Each number is 128 + 32 x the weight over its row's rms, rounded and kept within 0 to 255. Layers, rows and columns count from 0. The size above them is the row's rms in percent of the matrix's.

# layer 11 attention value, 256x256, rms 0.0886, rows 45-57, columns 128-255
size [ 97 104  97 102  95  97  96 100  98 101  97  93 100]
[[109 120 143 141  98 109 102 152  62 122 145 107 145 123 113 141 105 189  59 135 108 141  95 135 147 127 147 149 108  97 122 152  73 134 132 143 102 116 120 135 137 108 149  25 102 170 115 125  99 128 112 156  74 129 108 125 201 101 214 143 127 131 133  79 201 110 117 196 204 111 160 114 131 100  84 105 142 153 105 127  97 156 135 139  88  92 150 140 138 177 128 152 150 129  96 119 142 113 131 165  76 151  59 127 202 114  80 191 115  97 131 141 106  95 124 146 100 155 115  71 159  83 116  60 183 142 131 142]
 [ 96 148 112 102 187 163 151  94 205 102 148 110 103 109 142 140 102 145 108 159  99 162 104 106 139 145 121 174  86 165 144 106 105 140 135 122 116 133  80  89 106 106 101  71 145 135  65 138 141 147 148 130 139 136 103 106 108 126  83 185 160 117 148 179  69 169  84  67 123 128 160 165 108 105 104 127 181 126 164 144 129  84 130 204 126 117 145  39 109 108 146  34 121 109 175 193 135 113 132 112 170 148 162 139 134 161 109 152 114 144 166 181 148 120 134 134 122 100 192 154 157 141  55  70 112  98 174 143]
 [138  69 141 172 122 101  92 155 172 157 161 159 111 119 173 164 136 147 102 139 120 203 135 115 174  97 120  62 113 154 113 131 152 176 121  63  71 112  87 125  57 130 119  82 119  96  74  83 103 146 123 133  68  78 146 176  95 122 117 160 103 122 118 117  76 156  84 113 108  86 104 151 146 146 162 105  96 148 129  82 115 121 189 125 161 131 162 189 118 168 191  17  82 103  96 140 137  95 108  80  51 142 133 111  83 136 124 110 132 164  99  96  88 131 216 117 120 129 156 124  91 151 176 121  76 113  55 139]
 [ 60 138 149 124 118 170 151  98 156  89 124 106  98 137  99 162 153 156  97 107  97 184 142  91 134 126  81 139 116 135 126 128 118 134 117 119 133 142 169 119 145 105  79 196 161 123 189 105 122 103 173 130 127  84 111  74 154 170 105 125  88  81 129 180 161 161 129 189 122  88 154  96 206 173 145 109 125 145 115 106  97 114 175 167 136 132 133  61 126 122 119  73 108 113 106  79 106 158 136 141  97 111 131 128 161 132 156 158 116 139 148 103 155 181 127  79 126 152 111 174 116 147 178 128 119 118 152 147]
 [ 82 152 127 135 165 176 158 161 170 126 153 167 180 111 161 142 112 113 142 114 107 185 155 139 136  92 147 107  90 147 119 168 114 174 125  84 140 118 153  91  94 126  92  75 106 127 175 108 143  65  94  63 141 111 132 154 126 134 118 144 152 215 182 159 147 109  98  68 126  90  89 113 142 145 101 132  97 160 147 121 117 123  82 131 114 116 128 131 140 129 151 166 147 123 134 138 181 134 108 158 146 197 119 103 123 100 138 126 119 117  61 144 104 163 135  71 129 193  70 102  73  75 189 128 216 172 129 146]
 [195 124  72 128 162 157 118 107 121 139 128 107 131 146 124  91 155 114  82  69 123 144  82 136 122 156 154 125 166 132 136 140 164 121 111 150 117 160 110 167 142 146  98 154 152 123  82  75 109 143 119 140  90 167 114  75  97 169 134 164 108 180  88  87  91  80 138 160 170  79  52 105 113 129 135 143 128 170 142 169 126 154 129 123 139  99 145 125 127  71 156 161 164 135  73  83 129 161 183 124 152 178 171 154 142 137 123 151 160 112 134 154 148 166  59  94 144  47 126  49 147  87 128 163 140 123 126 130]
 [106  86 172 132 106 176 141  63 132 110 190 162  85 159 161 166 130 165 107 128 118  80 151 156  63 139 164 131 156 120  98 139 127 137  96 138 160 136  48 133 156 160  75 182 150 160 150  99  78  73 181 133  92 122  85 119 148 123 144  69 122 139 135 134 166  73 122 120  90  91 208 115  98 137 169  97 122 151 139 140 158  80 161  99  54 193 147 154 155 103 169  78 110 172 179 106 131  95 169 149 119 189 110 147 157 142  94 101  85 117  72  48 115 113 139 145 109 112 128 213 144 122  99 108 114 150 159 180]
 [142  78 109 132 124 162 109 107  96 133 105 126  75 157 113 163 104 134 133 139  99 161 197 102 157  49 197 162 112 119 114 126  94 119 165 171 182 131  74 174 112  75 200  71 135  89 137 125  92  96 177  95 104 156 126 156  87 149 132  81 127  99  95 188  95 135  82 126 141 147 155  81  98  76 134 107 136 139 142 149  85  86 168 120 137 122 123 121 138 120 118 123 117 109 102 117 159 115 157 115  95 180 148 128 117 176  81  94 111 112 146  89 123 150 102 217 107  67 106 119 142 119 124 162 128 162 122 110]
 [ 66 140 132 152 124 150 153 102 115 112  44 153 155 146 119 136  69 101  52 136 158 108 128 128  73 167 151 169 107 175 115 125  83 134 108 146 199 149  99 157 170 124 146  58 142 119 100  83 172 164 108  47 148 112 118 187 224 134 139 114  91 146 151  98 128  94 157 108 168  80 168 124 118 163 108 142 119 132 125 144 150 150  85 116 153 151 197 153 106 142 167  91  96  92 153 142  64  73  80 148 140 137 114 147 139 145 116 130 171 107 128  81 144 124 149 115 123 185 178 159 136 131 127 142 140 110  76 127]
 [125  63 190 172 160  90  88 127  77 164 138  98 119 137 120 167 148 115 119 128 143 172 136  66  93 131 101  66 128  73 107 122 124 185  89 156 143 128 108 178 149 105 120 100 118  83  97 148 155 122 164 144 149 112 132 128 187 135 135 132 128 170  72 120 184 161 203 129 143 125 153  57 165 113 111 114 121 144 129  65 158 128  93 148 137 127 111 144 114  98 119 158 124 112 168  77 145 125  55 161 115 137 123  67 161 103  87 156 114 123 158 190  88  94 167 121 145  99 127 180 124 152  38 139 131 123 101 119]
 [ 57 142 179 122 108 116 156 122  89 115  84 144 162 134 120 131 143  83 153 179 109 153 172 104  94 122 134  37 123 122 138 108 144 124 132 147  93 121 147 160 108 133  98  91 134 123  93 137 114 127  92 113 185 155 124 101 109 126 135 211 125 185 109 147 157 145 147 148 149 116 154 176 156 105  86 139 131  58 142 118 148 120 144 132 169 244 135 147 127  63 142 142  60 123 137 131 146  58 143  60 164 113 109 133  78 122 141 146 147 122 119  54 154 155 107 123 131 177 167 104 150 192 103 106 151 152 135 134]
 [ 61 129 147 122 179  76 198 208  97 140 156 142 115 118 100 158  70 136 125  98  90 151 165 117  88 125  86  68 101 121 202 106 154 134 159  90 118  94 130 139  98 118 158 181  99 139 125 128 157 210 134  95 166 125 105 145 183 165 119 129 162 126 133 148  95 124 165  65 158 176  70 183 120 111 123 177 146 136 111 158 145 117 124  69 163 143 144 156 139 135 107 110  95 166 195  78 157  89 124 123 113 209  70 123 111 125 111 103  72 153 140 102 168 120 128  97 104 126 191 147 131 121 137  85  87 158 136 141]
 [150 154 138 143  77 148 154 167 130 117 127 133 113 161  47  84 127 126 161 122 135 165 175 112 173 132  77 151  99 140 154 100 102 168 141 159 147 106 120  94  89 110 121  95 215  85 134 154 106 152 167 151 107  96 171  87 148 124 117 101 135 183  90 153 159 140 111 173 199 150  63 116 144  91 138 134 149 114 175 100 133 129 143  97 127 133 119 120 126 189 124 119 175  86 154 113 108  82 192 151 124 133 151  89 178 121 165  84 124 128 113 133 120 126 130 187 136 140 120 103 145 155  86 129  68 129 115 118]]
# layer 11 attention output (transposed), 256x256, rms 0.0787, rows 45-56, columns 128-255
size [ 97 102 101 108 104 102  91  93 103 100 102  98]
[[163 129 141  96 126 126 137  77 133 156 140 214 174 139 115 119 122  93 124  84  69 146  76 116  70 152 176 106  41 101 178 173 177 101 195 118  84 129 150  75  95 161 176 138 156 208 153  71 113 109 135 148 108 142 106 120 150 139 138 141 127 121 130 109 144 124 172 134 120 100  93 141 131  78 116 135 144 144  85  71 128  87  95  78 113 109 123 136  71 199 100 153  98  87 199 131 134  91 154 104 106 112 141 170 178 121 128  95 145 186 106  84 175 185  80 150 176 105 173 122 147 112 119 134 144 102 116 165]
 [104 133 137 144 146 139  91 131 113 146 142 153 126 108  87 177  87 109 114 107 121  95  88 123 146 117 100 162 170 123 133 123  85  90 128 114 126 127  81 122 146 122 102 160  45 128  85  86 147 118 124 129  54 151 108 159 139 121 196 139 203 110  99 109  94 130 210 112  95 155 134  64 149 119  64  78  76  74 117 165 136 108 105 122  79 126 167  80 146 152 119 135 163  53  39 151 123 138 118 113  99 117  73 144 163 162 102 154 133 167 150 105 152 161  65 153 168  82 116 116  67 125 106 158 131  99 134 150]
 [150 150 132 169 104 112 122 138 109  98 162 125  93 170 139 119 164 191 153 167 125 134 156 128  94 154 151 106  93 139  99 144 109 202 115  94 164 155 129 133 126  76  94 118 112 183 125  67 135 108 183 137 130 166 147 138 123 118 189 152  41 159 161 119 154 160 143 125 146  71 152 169 113 135 136 116 113  47  86  83 144 116  85 154 120 149  75 172 113  93 170  89 169 119  84  64 127 111 156 153 100 165 203 114 134 197 106 109 142 112 185 149 170 103 165  99 146 169 143 132 117 105 162 148  89 199 165 149]
 [196 126 116  80  96 145 106 159 158 173 128 167  78 151  95  83  64  94  89 127 109 136 151 123 134 194 199  68 121 114 142 161 148 132 156 136 130 129 133 127 111 149 110 161  88  87 108  91 129 151  99 104 136 132  70 124  74 154 101 138  71 168 141 144  93  86 122 186  63 125 115 144 122 129 139  99 147 161 179 192  86 115 176  66 131 157 127  94 147  98 154 128 148 167  91 127 154 140 163 186 147 129 142 162 174 102 124 104  99 125 123 140 112  93  88 161 138 142 131 204 106  77 124 170 163 152 114 105]
 [170  75 139 150 140  73 150  98 130 150 139 122 117 102 151 147 142  83  89 124  83 129 136 114 174 152 153  38  90 192 214  90 152 111 118  81 152 159 152 120 115 143 151 156  95 112  85 163 139 146 160 164 144 107 120 121 126 120  81  99  96  84  74 127  51 126 138 103 143 135 138 150 209 171 122 146 124 126 141 169 118 101 110 148 138 132 112 125 143 148 109  64  96 121 159 149  95 132 167 146 166 121 113 158 106 151 177 132 229 102 131  83 135  83 104 170 121 136 161 132 117 167 110 115  53 118 155 118]
 [100 111 171 133 109 141 135 177 144 213 111 149 112 183 123 110 143  80 112 144  79  88 182  87 113 200 128 107  93 130  90 132 141 102 138 152  90  80 127  95 102  49 131 110 115 105 130 106 157 102  97 151 141  96 139 132 118 109 113 156 134 127  94 158 126 179 179 162 116 142 123  98 101  91 125  69 168 121 165 142 149 113 197 140 147 164 144 125 125 137 128 126 120 128 166 126  98 136 156 115 112 164 123 102  86 202 161 149 141 103  80 147  97 139 181 170 127 183 105 128  75  89 147 101 107 108 128 145]
 [133 131 157 168 190 128 133 145  96 167 121  93 122 116 142 130 186 174 123 143 173 110  82 129 128  17 136 179 132 139 155 137 110 165 166 102 116 131 127 133 124 156 132 122 144 131  89  98  62 149 173 104  79 149  96 118  79  90 144 102 142 119 146  97 123 158 148  63 126  61 190 100 104  71 121  70 167 131 110 149 184 151 109 155 162 174 126  86 115 166 177  68  45 133  82 134 117 179 125 131 126 153  95 128  59 110 119 152 155  95 167 125 123 106  62  99 121 134 133  67 127 120 128 152 164 120 107  70]
 [131  75  96  77 177 139 135  85 134 108 126 167 162  75 184 123 202 144 186 126 103 141  75 144 114 117 107  95 156 153  49 136 132 159  87 133  96 115  85  91 119 186 151 163 148 132 152  99 106 145 130 140 110 100 109 145  77  93 122 141 107 130 166 145 147  79  80 137 132 103 130 123 115 151  55 115 108 152 136 203 110  77 161 102 143 153 115 119 203  88 167 112 176 171 134 128 115 111 175  63 100 141 164  75 116 145 107 143 144 173 127  96 175 110 147  53 185 146 143 143 140  83 149 184 126 160 137 165]
 [121 168 213 162  90 162 118 131 136 123 175 118 145 120  73 163 160 151 171 188 110 206  94  96 146 109  91 102 121 114 157 172 115 181 129 116 107 132 111 148 127 149  85 126 181 106 154 160 160 103 189 141  98 161 122  91 111 184  89  89 153  91 164 134 131 127 135 144 107 113 101 135 141 102 119 116 147  81 110 169  87 123 104 161 184 111 104  47 174 168 149 135 150 125 130 126 149 116 117 110  70  92 117 135  97 124 123 100 133 117 123 137 135 167  85  89 118 110 162 134  69 149  64 111 179 163  89  92]
 [182 128 118  88  90 109 140 119 157  72 119 144 147 105 162 111 109  82 118 174 139 159  85 106 115 144 161 139 197 114 112 132 114  76 134 173 128 149 139  89 151 126 106 138 159 164  54 112 117 179  92 154 154 129  84 126 118 125 142 111 105 108  47 183 133 113 143 152 167 139 132 106 152  85 115 106  63 159 118 133 180 148 152 115 181 129 134 147 189 159 109 121 125 152 145 101 124  82 112  84  70 108 126  68  88 125 158 169 135 124 110 118  93 155 160 113 117 102 131  48 112 133 109 110 125 107  77 149]
 [131 176  76 130  99 129 107 115 119 180 155 128 117 108 102 141  42 121 143 122 108 142 128  71 100 153 166 110 138 174  94  96 107 184 137 135 211 152 108 110 104  92 161 192 172 167 137 145 110 128 142 138 142 159 154 156 159 123 183 141  98  66 205 133  84 178  97  92 140 159 180 141 125 124 106 175 122 156 141 150 159 127  91 133 115 124  89 108  83 170 139 137 111 141 125  86 116 149 172 132  95 106 137  95 102 122 161 136 117 142 128 121  51 156 155 125 137 118 159 143 147 101  87 113  91 114 133 125]
 [146 123 104 160  77 109 119  90 126 164 101 120 160 153 124  93 121 142 168 174 108 134 135 174  85 120 107 134 145 168 119 129 150 130 106 130 168 167 122  59 101 135 113 155 121 170 129 119 141  84 132  69 103 200 109  89 169 151 147 133 117 144 178 110 147 101 113 129 149 103  68 117 153 103 136 126 119 104 124 151 144 191 171 167  76 140  78 118  85 103 179 188 141 117 120 113 119 137 177 108  86 148 135 177 136 121 136  90 121 158 149 102 142  91 113 160 144 137 140  65 152 138 150 114 102 126  97 111]]